config = dict(
    n_layer=16,
    d_model=384,
    n_head=3,
    n_kv_head=3,
    head_dim=128,
    d_mlp=768,
    vocab_size=8192,
    activation='swiglu',
    norm='rmsnorm',
    norm_place='pre',
    norm_eps=1e-07,
    positions='rope',
    rope_base=84100.0,
    rope_fraction=1.0,
    qk_norm=True,
    attn_scale=0.11,
    bias='none',
    tie_embeddings='early',
    parallel_block=False,
    extras=['local attention windows', 'gated attention', 'capped logits'],
    init='trunc',
    init_std_qkv=0.0181,
    init_std_o=0.00319,
    init_std_up=0.0181,
    init_std_down=0.00226,
    optimizer='muon',
    lr=0.00842,
    lr_mult_o=1.57,
    lr_mult_down=1.5,
    beta1=0.95,
    lr_head=0.00712,
    warmup_steps=98,
    schedule='wsd',
    decay_fraction=0.769,
    decay_shape='linear',
    final_lr_fraction=0.0,
    batch_tokens=[16384, 32768, 49152],
    seq_len=2048,
    doc_mask=True,
    train_tokens=340000000,
    steps=11587,
    dataset='wikipedia_en',
)
Each number is 500 + 50 x the weight over its row's rms, rounded and kept within 0 to 999. Layers, rows and columns count from 0. Numbers have three digits each. The size before them is the row's rms in percent of the matrix's.

# gate: layer 8 MLP gate, 768x384, rms 0.111, rows 17-136, columns 96-127
# up: layer 8 MLP up, 768x384, rms 0.118, rows 17-136, columns 96-127
# down: layer 8 MLP down (transposed), 768x384, rms 0.121, rows 17-136, columns 96-127
gate17 103:554482453425473545510415564557541457518482569572489456569505499444544436510491481432468485453501
up17 099:515583599459476612413487533493475485536550459478498491473486548452461474427514445520582500584535
down17 105:556502521557536536495494466542449465561523465628463497461525571460519572518542452541496466609529
gate18 103:444487474413522527563508534440470501563457381461528516519525489558453493504447456462542481529488
up18 103:511550506492512548521495488512487559508484555504512531469542405515501514515466479438504499526531
down18 101:510512493567541439567568544440496527571557561510542438553522503493520470463456523461490498570486
gate19 096:521549474555466433455455485516504465489505463445508544503555516508513516458523427546442617436478
up19 101:562456469575522552479526428545512458399455493429578508491468475479471533499489406437596505535557
down19 099:463514554514466480545519571459449472461494530490489497546412467484434498519498553518521503503496
gate20 092:544478497499476449503541520571428508487472514436467564563491554502645515489474451546569418567446
up20 094:520520544487557529490550528511572582587426515529491539523530548466460546500463542414535545474559
down20 091:531490450490450522434484508494494528530481544479455482463448479526444446618437530557517390477511
gate21 104:514480497449393501503513435501601511504477468460519389457392518593449551496468522419475452610492
up21 104:414459525519502462474509445574557503511490452511517561462484561527498526584482469560482508502607
down21 108:472587534513528472490484504530471460568488477484433439569479511481547475495498567483489488558562
gate22 105:534503463604527497555589491535428436470580523454391516404469509436473482467427510604556441435508
up22 103:507445489443523433519441594538450451453426499439528521510476466563548480411414541499522488495496
down22 108:468656527502565516410602487441484527480497438551491431519474449477464540512571549476558520551400
gate23 106:546472507545568533461496526508516590522475496464598576548553526546490315497532488509452557487441
up23 105:501463406444541387515519388439529544598537520487562445465469483574501543618583521506485433428493
down23 105:441407442437475471483533485551586494455504524508470418524573504456508438474529510514399456537482
gate24 102:524480488542511513542506443536505514488444533572481586463553545420387507393462469432483500528590
up24 098:494500557469534397485426523405503559535492495562568537481474581502528365561546588531531634532432
down24 102:519555569452489444510483507589445536473555492401505518559500456499540421536483461544447517469562
gate25 096:607482614444457510491460446610533480441481511479558457565539494536542496533473470468479518485593
up25 093:476557428512479459524574527404404471532537450457443585491541499475430513495447497554534427487454
down25 100:405576463524507472575580511444436539556513495459617521421481510511480533585444427497491473386420
gate26 105:533533568453465572488453471550466477536394466553494495540507538514434493459548528518526527490428
up26 102:548472517528525397506603464574565545483445539581567477466497567542475488399564486510585471508421
down26 101:655522620525465446475537618485520505570413542497648471519444533504513465535567521546526508576452
gate27 102:463416508579524558397584428518502612499541571553546590480452511513455513439517575497536483452482
up27 100:533413521418450552510467401452412554465554464475543461485474539505658476473508527559510450442519
down27 097:438451498481548472509499550470441497508482448495435441500577450460441602514612524523468518496446
gate28 101:484509443630528563442583461495506528502544458571484645523444506420528414510497488428459449450475
up28 101:512514507447508545566395475543404465455416493539528457498461482434415539494504481526525450575493
down28 103:558477568489603417428465501471513568515507560478494423487580500474491455513550423560432473486478
gate29 105:562536521584550567521459477515558477538486624521510506493404423392485467491417535485497437538538
up29 105:505579495410577567504518533519582498471481515501478476475426448566494460437455469511468486483533
down29 104:478491474480489440432489452475404570541448580492515498461485472515448454439481471545464588468446
gate30 101:555499488541520567618500534514452437431517449496530484496525550526447580497500419485452500537574
up30 097:514389522475431528513376526493461466606485507504501483486459536564480456512488469522365489535547
down30 095:488467470568452497478493517509534363429498561471566611493485505616522476462409540579576466513614
gate31 103:433641418543446475540596447489557492558505504566516507433385625454479487458572490482431489511486
up31 103:576562555441478518517568510506468522479565389438459521415404567441509536446478498380467585531498
down31 101:515514460496484517496497497435558474476579457620515510476484405445549447402452527412390453529566
gate32 099:478514472491430560509420489483361453496498488460448487593547543536513505467414523506399524447473
up32 100:510459492458518511454502539452466544509521471562614519558462494598555514540372611458499485561518
down32 097:533483551497529459481561507403496545493537553436362506482552487506604459467584388563532488505495
gate33 104:585446481460533547552518569537488451498485607584496534501471555520532512490489520479457473515469
up33 103:510462544516473522484457469436595503503512542555520533473457493532480484485569498537553479416626
down33 102:506469497426516405517454521469442445508467557502432520427545503533499566460554420547498421574548
gate34 039:527587518580386476480596517416444457473498493473520575441504545452501407539425505504531471537460
up34 030:405441449455549547493459434620478540417484528552505478576473525569459587448571529580423536512512
down34 041:519488536475567508471506506540486527572495529532593500514483506475511500487554511571484476527514
gate35 101:501448474541482397542478524440462481486471415511468514562492463555541489474452464507583575538515
up35 097:463507539422461569463479557537396503490629469491461613527506505508486481528509442575446469495587
down35 100:418444461489468570638513486526455507491553437460471522523513543481550513472519536423495525466477
gate36 107:530521548561521552518527497476474481528453517417511454501556438509501523611514616437429508559524
up36 105:493420413450548477431624516566458439507408546573429481549440545491535530482592441564555516514392
down36 104:464478485512459554524473446525494555442495514559582512478403514559506537448474485444441596409527
gate37 109:574498469480530470520603407531483528420509456583537557532563476491428576457489507502608589500624
up37 107:550421578552473498460485496478503510566470436492506419506530462461512453593477499488544519474502
down37 104:419548507453494437465522585519425474547537470524557508524517457547476428541452553505558500459462
gate38 095:452489506485561434502376494581480521403379424532576494553527590539493466472514515436438591538531
up38 095:546419489500587515421476527550535503570508541531412513497523460512468450507442499475512532488544
down38 096:517542495537482474566456537587433506488507462459490566511483565575533539617501484446528565533528
gate39 097:432488497493443409416489474475454474600563509521555468590432499551550528523494573508431441532467
up39 103:493496612582494527466562548494525575489428446505560491548449544543510551540409436433482469522475
down39 097:489417531443483448511458504500589536480521519561485485523440559388478562504446528492513420558610
gate40 101:441524444593450437560479511497434536417511458530529441471481537583454566445541574460418465496527
up40 099:555449501547447530498523530506584539550523491467470533508488563467412539408516515532513500502468
down40 103:546460507402505470489484530666514491453504517593484519527479499554412430476549423507487442472385
gate41 101:506482457509548510500418669480514526490455467528542503531526525551559486463393548505471520540429
up41 100:480549566497454534501451480536446465595573410490542385470466332465491460575572506529418522502586
down41 101:571435539482449567437511540428480546502472409438462470536464538452494451508532490536569558510480
gate42 104:497487493547490483442538430532549509513461483422402583492456498501507519496525547445457409469503
up42 109:484451589558592469474476466457454440408468518494479460421413512447496464418514495412583487452537
down42 102:569542438479502522545388526569478516570506519590579450519633460482553397462581549563522500503465
gate43 102:512554431583536504575541459506455493483443557542451510505519448450478412506518457501529476457528
up43 099:490443565476535495491541473532432447602464533510494548411574541511559490557544474558369612528453
down43 098:582448499525531614570486546479509569577411542413470514491534495488510527513559515525488561504477
gate44 108:482498523492566523411431509405530511513574456454409474512537545437454557536478538579549544437448
up44 108:452452512536496455582543480577523469622480453539497471508429576537481474530478474507507498584490
down44 102:525443465546618449516502517623451460543549524611598445454567598527486545545490482523598486532453
gate45 100:492464487491434494506531534542539563415513602538517479577541501476487506552443410492502586573488
up45 102:542557463477529471512500466532500465515543582569467562597477442574529523497518611532426434586590
down45 099:507466465522438414542521443492455555512541471529547479550494444487434557517535453471500468415573
gate46 109:549446477466488492517561462476545495434613500455509433551466538465580448462568557467455512508470
up46 107:535566464547383473463541469509515540517499490556435452506548490438504558632516473564510532570454
down46 109:533498478489540502419550497540499487494495584554470572463491488496449428480552471493468420497499
gate47 090:496568545564500595527411483539565531504542545492476420457544462512391535392527385509502467457418
up47 093:507452521505459508469514386584541498499534498446463561536474454509601484522501483519505498514435
down47 091:432438420437519477528587532471529568374491509554470485551477490501492525446490472513475519481524
gate48 103:509412537614469472531501401457469414524439583469418526632499474564493469544476585480543578544510
up48 103:534511480416502540515437403563584443451443425546492529527522440548486421467512525519622536487494
down48 103:531530476517506576482437510484543482475453467533421480533522447567489564558593582519438518442516
gate49 098:520489463512538566495465524460448552565463450501518551553454482513466471551542402585560562492498
up49 099:474584506503431406480543540534491494487471534553444457449494518494465407453460515456500542520439
down49 099:514497608525545537577616549591530581439571458474570546527443503453599509471493534511489469586546
gate50 097:583531515548537532466498570469502604449505492474436529524417495461590529552498564447589552509546
up50 099:411534546517498514490475353606479589566446481419526514521472566478497552506447417506529482546582
down50 101:509526533563495538447516410419454403577443473607386525532529582553469497535510446485605462526525
gate51 107:491454541493601440510569520500538491518524496427530549464455500458457511577504550393505513517554
up51 109:586532473517483403527479475420504494522569472455438506556511417537429471494400448545433497517446
down51 103:571517405528551487481408356586528409507514471444506488422499499481476537425518557552509514551642
gate52 101:538550485478542552454548512506500519574505478576503611526518510560598489453518505457399518553490
up52 103:520460512478458468507493529501504550430520510557582452573441545486442446478579365481522477458466
down52 100:499553535578608509417390453484525530482471504470452415447421507446544421560443468496378476628484
gate53 103:515454576506475432469461508551484512492536476421437531533408503603426450562573578442450539456521
up53 100:460524459569498482513486506505557362421493518481503564525518509481591455526529518534464449505540
down53 096:478518523477505534553553563556490522478567525559534426489548528529456450507566469471535510518508
gate54 105:442551457411552536397525552445517535523527597529561467577494440484527541420450524514517441525459
up54 099:427452584499386469490538476485434468480537416460479444494467542563506409439559474485529509447447
down54 097:480494436478466603554471480458555573421477496498507458429386441533498580614525574536478488491498
gate55 099:452454410529544506628495510537518462462461517501416482536584555423460513576482560550476507480472
up55 097:557513502428474382513502516564457463401577461571597469446561546501530501575412516528444503523507
down55 095:502440457470491501526550501648482514443569449555531466553575520486526538580637538465515484437507
gate56 102:574482521520567436561453566476527474542564529414493640439414501447553424428501472528567487501531
up56 097:454513463502574483504500464642483469452496511525511469520588443538403576493513410522474507498489
down56 103:493448513452527468470443525540447470442485607469507455624425467430545507620477513511535481464516
gate57 099:529461549503606529446535571467481425453497566582568574543579587530500579522476524542527449451536
up57 102:509468491515431555502471517531514516465604534521526518480549439481525463521544471488516529537484
down57 096:592424583480634484455455460476518502553553536527518576511512480566480527503489594402451524558498
gate58 097:392488502485531491452510540443489437444476522537434473553545484413493414415546552542491468502445
up58 091:457560473523469466597493469485465505514522507376420536492407519492534576602470504507464538508471
down58 097:423458438588545542551468541504520482434472543603524473440545514488469531520440407429578484501426
gate59 102:573519551612494496520525509494437593487560453502502611492568575476439619443424530494537498507552
up59 104:514512523510486542496480519565408435479435462510555463509545586520532468590518551517438479577474
down59 098:376517545568545533511518470476521567416511405376397560634516496453618483479396516573538465444516
gate60 098:565493493527617500507570466458525516458535518531558543489531480504468468458516569513526484501493
up60 102:464526589484457465530523499521538492495511560520468452472568485485515494455503430464558528566534
down60 102:404528512567403527457516530557496492467464523500471473494554531578459550536512538495532529571409
gate61 104:499567559455474524475506558520528421510552533514398518533425508577518483446448493527573522489490
up61 103:533455543545465479500469508481488475449550428479510440557399463579494493527534566528463522501517
down61 099:485390519564554478491530554560534560515489408508455456396501542458585590530512467567512521468428
gate62 096:505520613470517521555470406568572537410446565449448575443440555508435467474514404519486468460521
up62 098:481470577445446470461480532480467428485500531502408531490447498467518545452505515489486424498547
down62 094:488452518566481448494461496532490503465460419515523367523514473449469446479500510494500560573530
gate63 098:551452454559526380533477559483508537421527442531612599534530514503514531508551485520464431492461
up63 094:483497559484477489499566470545441487459483560541476389572457435522547559475405532516508555419462
down63 093:474592514540479527583504454514528442619459461473450530476426471423507540446477475505452431501524
gate64 101:550480583546627534523534551493437600465527613492533566555523476547463520548513596527528519429442
up64 104:395502517565563511471590550480443474546493406525477561502422521497511426584587467584473540398491
down64 102:461521460547483506465454483544544492397496476488510445472443423504582483471466439495566497478514
gate65 093:515410488508484514423443466576411553477506483577444527563545399478559533503579516469528544499555
up65 094:485463530545495518520436551523532531430442459576448487533506427479505484467532425562508540432485
down65 093:576503480480549482530504494464515508514524535544509503480523542515564480488544473569354426429516
gate66 101:494406545491422585403520409563490497500519544493438515508423492460483456612533455468549486532444
up66 094:504560402551477456518488582505477407481519512512400514572493506544513567498533465472586467500518
down66 101:497488499589443507477485551450482506550497535449537484451430524487536449517520516474528487550475
gate67 094:535534436467607543594522401443453470430454577501582434504549461532488493601545486537493440528432
up67 100:509495503621499495526467455513544545463561588486485495564501542512480465416499570430525447434522
down67 096:520457520532484438492458432458445447510536449512561606378461544512476555619536491452547593508524
gate68 102:506477506515546490507588550503601623512517411495543416455528451399450532470460524550485498472494
up68 102:525542463465565514544529415453554515487497472450469483477601518444432496521513459504591476522584
down68 098:495555489505436481479506576496444485519556535476568481363487544499548538476436547460504552530579
gate69 105:580465474468494515471438460542462573572476517613492409451527464462481494478494499471534455484546
up69 105:433489542472578473535497580575473546462561569548505415540450566475578501514571487543471542451511
down69 103:563450505561519594587453481516530520494460525508472525488584489527590561486569484496505489491492
gate70 099:581501604533572517473437565471555568524523556496573544563480523482398505515476497411534468447503
up70 098:470435516508455552502492398530502466488452510543510499464481483575523489525430546604496600439450
down70 096:535408486488449464434449439549456519570560461503531475452463511608581525450485456551426536503521
gate71 102:541441473602536563462536489537547610512524514469532532416485421467469472469465395492499467443471
up71 110:517518467512552491516513483518491566414414448502566317552496474502487413447421357557463489494489
down71 100:505510548578575533393495414549564521528490408518497469491517601505532492573469483463551328545406
gate72 103:552549528551535533474476471423578474563565558501496490495391500579533575515476480512521514517565
up72 101:469462509466489559443532543373469488500474538470532487419500538504533476524534481564496477463407
down72 095:602564515445490447564522517545493450382514523458471511420483589538509491563510484563545446506570
gate73 102:453471480436526501427467469576517509546638435475454569497432510478478554545485410452594494434531
up73 107:525525482461442437583503584451464453463560497382550487398500490554400493429565545618442475471495
down73 104:522539474546458487453532473553453486420441462544474522519570426516538524605545434460572517520587
gate74 103:555549572525563558459502480439555521478553494500440586596547521562524510585470601498544487506461
up74 105:380480531448483448467456566410474525519510399472568436512443451497494463543426579441421500546531
down74 102:614508436492448528441522524534420519583505524561481521571534473490515490525537580440454555452473
gate75 103:590518541512540490568549570511568519506440496509532494553377542397558467574479497499427444472486
up75 101:580476523499512444563548543552570512548384492519515487650484597566417539655501608509484531498418
down75 101:506549490567460507441559542396405473520554471586449506586538451463462521521522405489477505513542
gate76 090:486495502539516520510455474473504459553476476517531467587515473502492441439467470584489459537553
up76 091:506596493486451497497489545509552562425539537479517515488503536518601490594559458559471475450495
down76 100:541444443533557459530477456554494554407529408457540441450486549461574397506544491457500491552531
gate77 106:446482562494612554559410429446520533553456498480430395556490581480536561523513481577480624532452
up77 109:571562416503474549462465476475557524565512487507493429483553510535507511528490555520545448558521
down77 105:521504439549483530541432477490524465616447553448602460516591567512434462505515547408482484493502
gate78 098:499590557487513552535509483531478560570568378466450537579559478456528519466545480450550524490447
up78 096:533558494448441400560464504532481492484511522446467468545449493542578502446446465557484470524649
down78 101:403461546429455462445621440485610502363545598440513515574463504478521450572461536555475398478405
gate79 101:499486423475505501446421516400516506574547474505545490504622521464543566587471462495537535517552
up79 102:535488484489457446542480460506500466512498533469523440471543534456481511555474575551501525501474
down79 096:510483436508453532402515495543493455514562435531445514496518516489426500561477496560585481624543
gate80 097:440514549552435562476511511466523538392518490513516448518448506592504467556524438491565473505477
up80 100:447447411359541547521513472484457464534464394536519562451575514409449607427456500511410513472547
down80 095:472416464363462516528636523562588479558568385465477645478503492527561493469519464473417556448550
gate81 095:557511519549502526519498490544474470506466498499481511531472508542545513405458482456478484498491
up81 096:462590497544531575524577508379505524504589458522477504592555410448511432522450519502546500520523
down81 094:454423525420527501600527524410526572483492493449467559432490443545567409504496491458498447485478
gate82 096:477492531476562463348405542426471529421603495386522484539501516404582494658473567481457423378518
up82 094:441539533545609485554472564532515426489477455548465530502458525423526492516559469490528453458514
down82 096:475484428556471535475493528465419480454431501458559454553495465512543521459491617491449505476568
gate83 109:553448533541505534658496452432534616458478574491398467547500556515514405482486502515423391564579
up83 104:480427480512502536541453508509539512450514519542405455538511528557593464530433508490574504525498
down83 105:530533485428502463481457511505539502503551614460496489465444488516587502491541494541458493508583
gate84 101:444497510468461509459475450519418589471485468566545586484463512437526493471559455454515484490503
up84 101:522587475484514462488454409477476461522370612557477543420493403468481492566504537526512510518419
down84 099:518498495442493547415482456573512488459563451526535456471556500569517387580436538508535519520525
gate85 097:464481531549540541492551597390561535503460462525494434583566573530539432336510495437527502551496
up85 092:483512516492510444405495516493493477591464471447452484490466525514520482567566564448438485562501
down85 107:480505521497607574468500424438559541522432556462457532562512553509465462560503557548572474504536
gate86 103:586534538557474525485586525538440490439500573486491491515462552534524432418519505476498560449585
up86 098:404473490394560454468492482455512410514440433482485500520542503477497476505471484506464470541523
down86 100:541481397506475524528504425560513550558425508417514466495417416468487473494518483479458503515616
gate87 091:497540531570390474604480512548518495538447448525465579518529524501569552527484455466567449393642
up87 083:523556505526471457422494471483432599507492484512477448498485489433469422494459507464522481407483
down87 092:498647502563464577538505551529448531435494389441463431390559549432649493515543470524452513452560
gate88 098:576487453507527449527456554550586521440513496524474606559497522461445454566501419554454535531391
up88 099:551458471483570530460513562605557482522463514512512408560481512566471549497527507495455583550554
down88 095:474530506536454567492431454505538548554533521497559432483588660551476480473505439451424610519480
gate89 097:552568519508531558480435457454428388456474593456475535496538470495445534485462478516521523408548
up89 098:492495548460514519428619496579552477492519367501484437526445469454489618503579588494430444533562
down89 099:463534546411510519562478446502549555550495403560504530491534430486488528488503490443491408482459
gate90 105:544611544424402602459556549546496447537472389472490505488563607466519445495410485531542435449359
up90 103:657567410557451441508530533471476537479484558392584446440411489565478517445537459529499586495584
down90 103:519464531517450459477484557470489490427549497395603509428408527594547586446572572487527480546497
gate91 104:496424453516518443484498607519456571432545477519533601562492571456465470528475539356520634489499
up91 103:469466462531464485519480432503351486458532490574478517420492517474458402465491485516512488478462
down91 105:522416590502484552493452575459468470448464510570491519519484537424509482398447524489512394496511
gate92 102:479516557535485401433414513536517506372475476545538520506529516472480568484540529569525523496486
up92 098:491467508514426423478556371533517457546537530456473473439554584483411483494525442576464482500477
down92 097:505548416414458551495447499541560486492511566516534503505519538503496426533521620473497536564499
gate93 096:548427528538539456489565422451483471474603499519612566499535413420445500507465478508505497509504
up93 098:584557385470468606552552494492502586493509461571574557524472444476552509619469484535499541525435
down93 104:451449565491543504424481439518556508548505452530394536460539564570520631518533449531516522498578
gate94 089:511572568511470531583473509505419479576491578372435568502462524526486498450505450536467404399492
up94 089:453414477419487486447531472472498541441492551568597478489456461568483523447444524444499553580482
down94 095:559516476475522524486538540557508560478530477500502493482503464441456454516470436486504575580536
gate95 094:560465460608490525464474432561543530479558504573592484476570483388535485469432465519470545495478
up95 091:464537538520539472487429480500488491496642545462464444581460470572563461522569502484495482462525
down95 089:511510485513502545470502502454496493481514526501426526539468492442572451546491541500564524481545
gate96 098:443448473502541579634529430398423525476395452536572495495596487434562439487549480520491482543472
up96 101:511514453511464536458523501443515429534577515520460503519524490523446417535432468446475617449470
down96 097:525498490443448544483499583473460378544381509518470524386552478405594431469485503540561486525421
gate97 098:497539521385468644541456511481483495554537453465584473476494517523506440530472499537490511535504
up97 102:434547547470494430442356490441498506474498418517605448507480573495472483502535480612529530484522
down97 105:539498558474549559420553517494455432587562548517477441516501521606431498589466544581529505557484
gate98 099:476449586597518517515455476508518558466571529519519479504460515541486530498416495553471410560533
up98 102:460475533475545523620480470513576504459486574459426566447390433467489501552428541388475484531445
down98 103:440552512472544535477460605486586449442492534484514496541606477496479456584474463471423468546559
gate99 104:478543555558523589443478549495595508522505473455472434463506448423527528490498498535606507458474
up99 099:517446522512504528417518464495416599419489499498495510544457521474503410567547444460512530540548
down99 105:451469535541436450439509419548537534543471471577543471668456540561475437422463424445358465493547
gate100 097:515480411483518488514608496514499499511525394466443565519474505512490451520447415491452507506511
up100 096:552479454523502587445530460477585534411403446472441515494483568572492466532562504521409402467479
down100 103:568519494529545449495543512460563532500451515571503587602489506577419553472485435458375575464485
gate101 100:534547487503376479552492594544510473575500493494502456505423497507510481477432481460488469541546
up101 102:513580493426495461387483475466492473533513517517507498478466401437484448452453482509466526545547
down101 102:556477486526543559466532600577495597464481452527522486491446473481484445517516481519494440528535
gate102 105:488553532512492461313460432546554445556523471536442461463487511529590460562536507562611484472551
up102 103:530569419409535561478503486490553388526598495575528518574467456512530490514430520550493500485550
down102 111:523573422469524457510499481516519464513535487528486463396525514474487482536525533435469558491494
gate103 099:482442485462441462550574488451449502459566504590489496488583504547493525470518544480439525541534
up103 099:443502427466472548446538451432475502458512630495560559434461441499522510517496516461501495446525
down103 098:523594513478564554511490553495511520436529484533518461505489452558428437449495496468416481515493
gate104 094:408518512442401555591495428406461548533494529516517474513447434492573457516415462458503516518469
up104 094:512484499536501556422500509498575575497509480466456470462553511510483530523598573508386498498499
down104 090:490547458539493494534587593516494400451534537574512561589461484455607398527507508510524412587499
gate105 099:563564552539546567489472472431477435536473503496474462527564470615503631428628542475489527494508
up105 097:423526442505507383535490644531516439481451433489470625526540426449467437415486508460503483511475
down105 104:511463582582495510459533540454522493508508598540524526558526428473555513466516474552512489397501
gate106 099:458556506540472502447487556426435608451490490549499511503528472546509556571403505507525501485508
up106 096:537480397445443458406448467569452606441523438562514474549415549515456499538531534463567490470450
down106 097:495471457569497512442552440525503458492462410611415485427544546520525496555542562515511447524483
gate107 098:503532483485516520472472478484535547484533440573594575540520472479517522535547462558493564505460
up107 097:461441488489521566409508523444489462525537476599512554509468562497493450599572451524486394549428
down107 104:540457495495555454449571602538502460468441397569462453552497484556519389491579465422446558530496
gate108 099:519497443390603572495480582507624566489491527495499485480443502490537571562518418499593508523469
up108 099:475449509481577521428469534448516472410493553444507519545457540404423483462608487478399447519420
down108 098:491506535541380521601541554448518478461489436461497491511592415502549511421492440506574488515548
gate109 101:532500527542532507471478487452524472467477489415469616484489406487508550365550377429512502458458
up109 089:470550484515558550538513502464547554535523505473540387415468495497448519530516531499498473495522
down109 091:460447455489488476470453411575502534418495469581563475496442512385562477463527497561545538514479
gate110 096:569483512564544391586460490522530549570469472514452523547526556509539565499470483500549537543407
up110 097:450534492458469511416514456429464432461502499440366539580556463469409528547501507558577413430506
down110 092:606568548471507487592516535465444553547458484451477403487581503406568561475498473429496514592451
gate111 084:419442547480479558454503448412554546509466500438560549467498554541411421468400540526511516496523
up111 084:495547429519434412473536447554531521478451465473477463524518453441512488444421525483449418549529
down111 084:501493458414425472479575522517468494556474477508505432536453493525481463503490523488437503514534
gate112 099:522517350434417587426523516515489541548550477500489465420521461430464539527427463544531429443450
up112 098:495534493576575469470490537559552484508451420425536411526452511464436519469506417473526518456502
down112 099:488489522437529465432437611410480428587512348429537461474484466417517517589487507539580564498463
gate113 092:499510482535491591525539458435409519496512545442522505602567506504426400534483457479502371519482
up113 088:533419488493365543514511454445489431473507462460468434530550496516468429521428524444434452510478
down113 106:488513434518509529405505488559497513629473451558470479484588492452437479447548514509496438481495
gate114 102:414514600530550565554470538495484532468497555534540462496505473519478426581406501515424510578547
up114 108:420469460460492462461540479578469495563521506569459506572469423538485552456454508525459517495441
down114 110:579531443525454437479464449450496433548482497442485530503528524421470607509536475423606451404491
gate115 093:530560537532562461568549493555542360386445539475548468513546522545527496577525553412501549379572
up115 090:473602457557547558527553494527511624506435477460494513579478556570494518571510560515434455412537
down115 089:636478466470512459507496506537477505532468557580439618385519554459519513490597434442436562511454
gate116 110:452558511489496444512547441555502553413525562632438501434479467490500550505533447547478551469559
up116 106:652624477550514370521481455498529567459525519467522546547502478439501601548553504486544563468447
down116 105:534510476485539403468445512480616486428495449478530521387554445439477511525405526473443526433451
gate117 100:575403460482581602493494440501520453544543551471512521453457558464545476531552578455436549514437
up117 100:517495542485615579556445430438526521610470569329441534536455461462590424482490508498503403491579
down117 100:531459452567533549457443502537502541535509526428466441414454518471523473568490412530502465542525
gate118 102:434494471446499564534495593528583486501476500517502532509510508543603485407437465494554562377535
up118 105:484484546557476496455507551472530480485499489422541576470535446509560533494488610479482514481545
down118 099:473491479410516477496579454453451485548534493443547565610551511552559551487482494516587529473566
gate119 099:478434463443487563573511540499545564504526439501504520574511538405596485483494536466521454579492
up119 098:524440527375480615404509508585518494533485525555394450552561467472512533517453553515484561476508
down119 099:489506412503537505557534486424512415425587473510471475495576608495500609481489549522437531558461
gate120 107:496571576584465510462525550507431521462438514546482496493482506531487539429397498520546497456578
up120 101:408495497518613562510446552441424485498499426482492541514522585467514447530457424562490458433562
down120 106:496429426431579515483523478561427485476497566453565444538482552514514505515554454551556577500440
gate121 100:475610483536549592492462525496445402454433587539600604486527545522588486484440471438520492530426
up121 100:537426514500499490533482461515451481519486489532477404493518491448526569522511497512477471442427
down121 097:502419578573519517475464547485539495502522573433473415439526509503484529460472403487550529591503
gate122 104:553507528491547537465460509445594575416494502555585501511528597521508605456588434480565542510516
up122 114:515521494496469455480415511503551423530522498492439511448544487565524487466447550458531518472507
down122 105:624495534499532489586554491524473540418492549488526479510473494491466442528524489457488542515524
gate123 092:468528602504525469535519370396523457490506538503505519496437476576541481477513547479485531529520
up123 097:505561547525535556499491451476613468451509585535503467448524515544496391524510495473449555531529
down123 097:480500472482477493452408471538522610464451546535449443436535514455527395471529399390554460518556
gate124 095:513405458490477499481461482546546497574528573534633461505433513447452523499584538492570565526569
up124 115:501425562516544510489587442580540485546523487430489511527437460473516521547517512510467546485430
down124 104:453570537562509582426469530539524466425457590483496562562633495577424589434516527514500444517531
gate125 099:518494521457510531599515559536463475440464479527442470470445518493486535498523502508483479453409
up125 107:488552565476557437454503498424496467484556572488435521501532459468382552539520493512490506417571
down125 107:495500473501529514405493512486423525560420398488491440591451537516461484514486442486561505429498
gate126 106:462576595457509467524536473494540479439533522458510469552481592588542498526536471529496506436374
up126 112:498463402466511498389533538534508577513369516464432460525556572459490472473584564476476587417499
down126 106:535525567542476488599524537545431577512495519523446552424505540488416499416556465457452529449500
gate127 107:522513524482521617594378377484491534514516499476482533470454409478507435475549530437552485606528
up127 101:539615532464495473450539504570487477551540447508476516455420454457521521458509549451503518464460
down127 100:471494555478552431498428481505532488384533444477517481484440493506552585459484455442617609494610
gate128 104:584468528527459534549506493537610503516458455477443510440423460435423496449496567554594429545458
up128 108:511497502501476432410530522402446484533519378512565576519519503479491384370404433398530446553488
down128 104:422491524561443546619430477532461459504548527415441555543521561461430538417532505449496493464579
gate129 090:392453439498547484511491536508431457514539464465552492481517616556414467508544472483393474426477
up129 090:529578482482521497540557554505471440455531403540479507533463428517432489513481390421556478566433
down129 089:499466511580548445496471539450535500565399474531464388559443482514517417449529509469536471527467
gate130 104:465460512521489455490528505552488478488520414385535536505554477457455532583520517584444540472477
up130 113:513505454488523614434547498472509491470488499557503462492460428530543483416478616548565483534444
down130 110:505515443580466497481507464519459524582504549508495430463458467551536526471580410453473578548453
gate131 108:522510505474578502470482439442561502472502486560483461586542457533548459490459530526512473502503
up131 107:512504578447481479608458477463597585550553559541477464501370504562522513478525525471503498463480
down131 105:465425556464509480598447475428569498513590465530471475534492502483496530458458468585576408444457
gate132 100:483487519421587511534414539574498440469481457507457604634489494497476405491593470483364510490410
up132 102:486474399467453498411494473470475517517511505564469539498503488482506451476486483500573493564461
down132 104:620542572587536491503493556466379509423575519463600551507462524533403528586533466403479395538483
gate133 092:486487560549460474605591437569554478536449583586523548505536478423489503450454422515547514464532
up133 099:607537502557459506554512499605518476543440531511499507523511516525560562522502474551598460552471
down133 107:451526471549516426527511475537469479606526401497519505441599461413484515505439531439519477441408
gate134 101:494467475505507504540538501453432421465519471495522546497410538447457524507521499662521457583509
up134 102:502450482526589572563368414481491573435462513502467502526397527394555530595433528502440473476423
down134 106:487460531436540477520426599462439514471477528509494473494436507565480567452488477491556437443535
gate135 097:518553600411518620495533588496533553480477499508512435501618425499453528421558477439464556585528
up135 097:510571473336520580538530555437553539457488573487529509525537534538441504388528483393512573601500
down135 094:535532541478457450483518481505520462588507576516515607525476501435486549517452463559572488449569
gate136 108:467520511505500557490503461449484478490455545467550468562497475508511501594546497471575510595540
up136 109:464528465471534448449540542577447415610560601505432531551491506459520402494525517441562470513467
down136 108:458490489570476504472521467567402464635485517546497576578591532542482497476500447520639466564476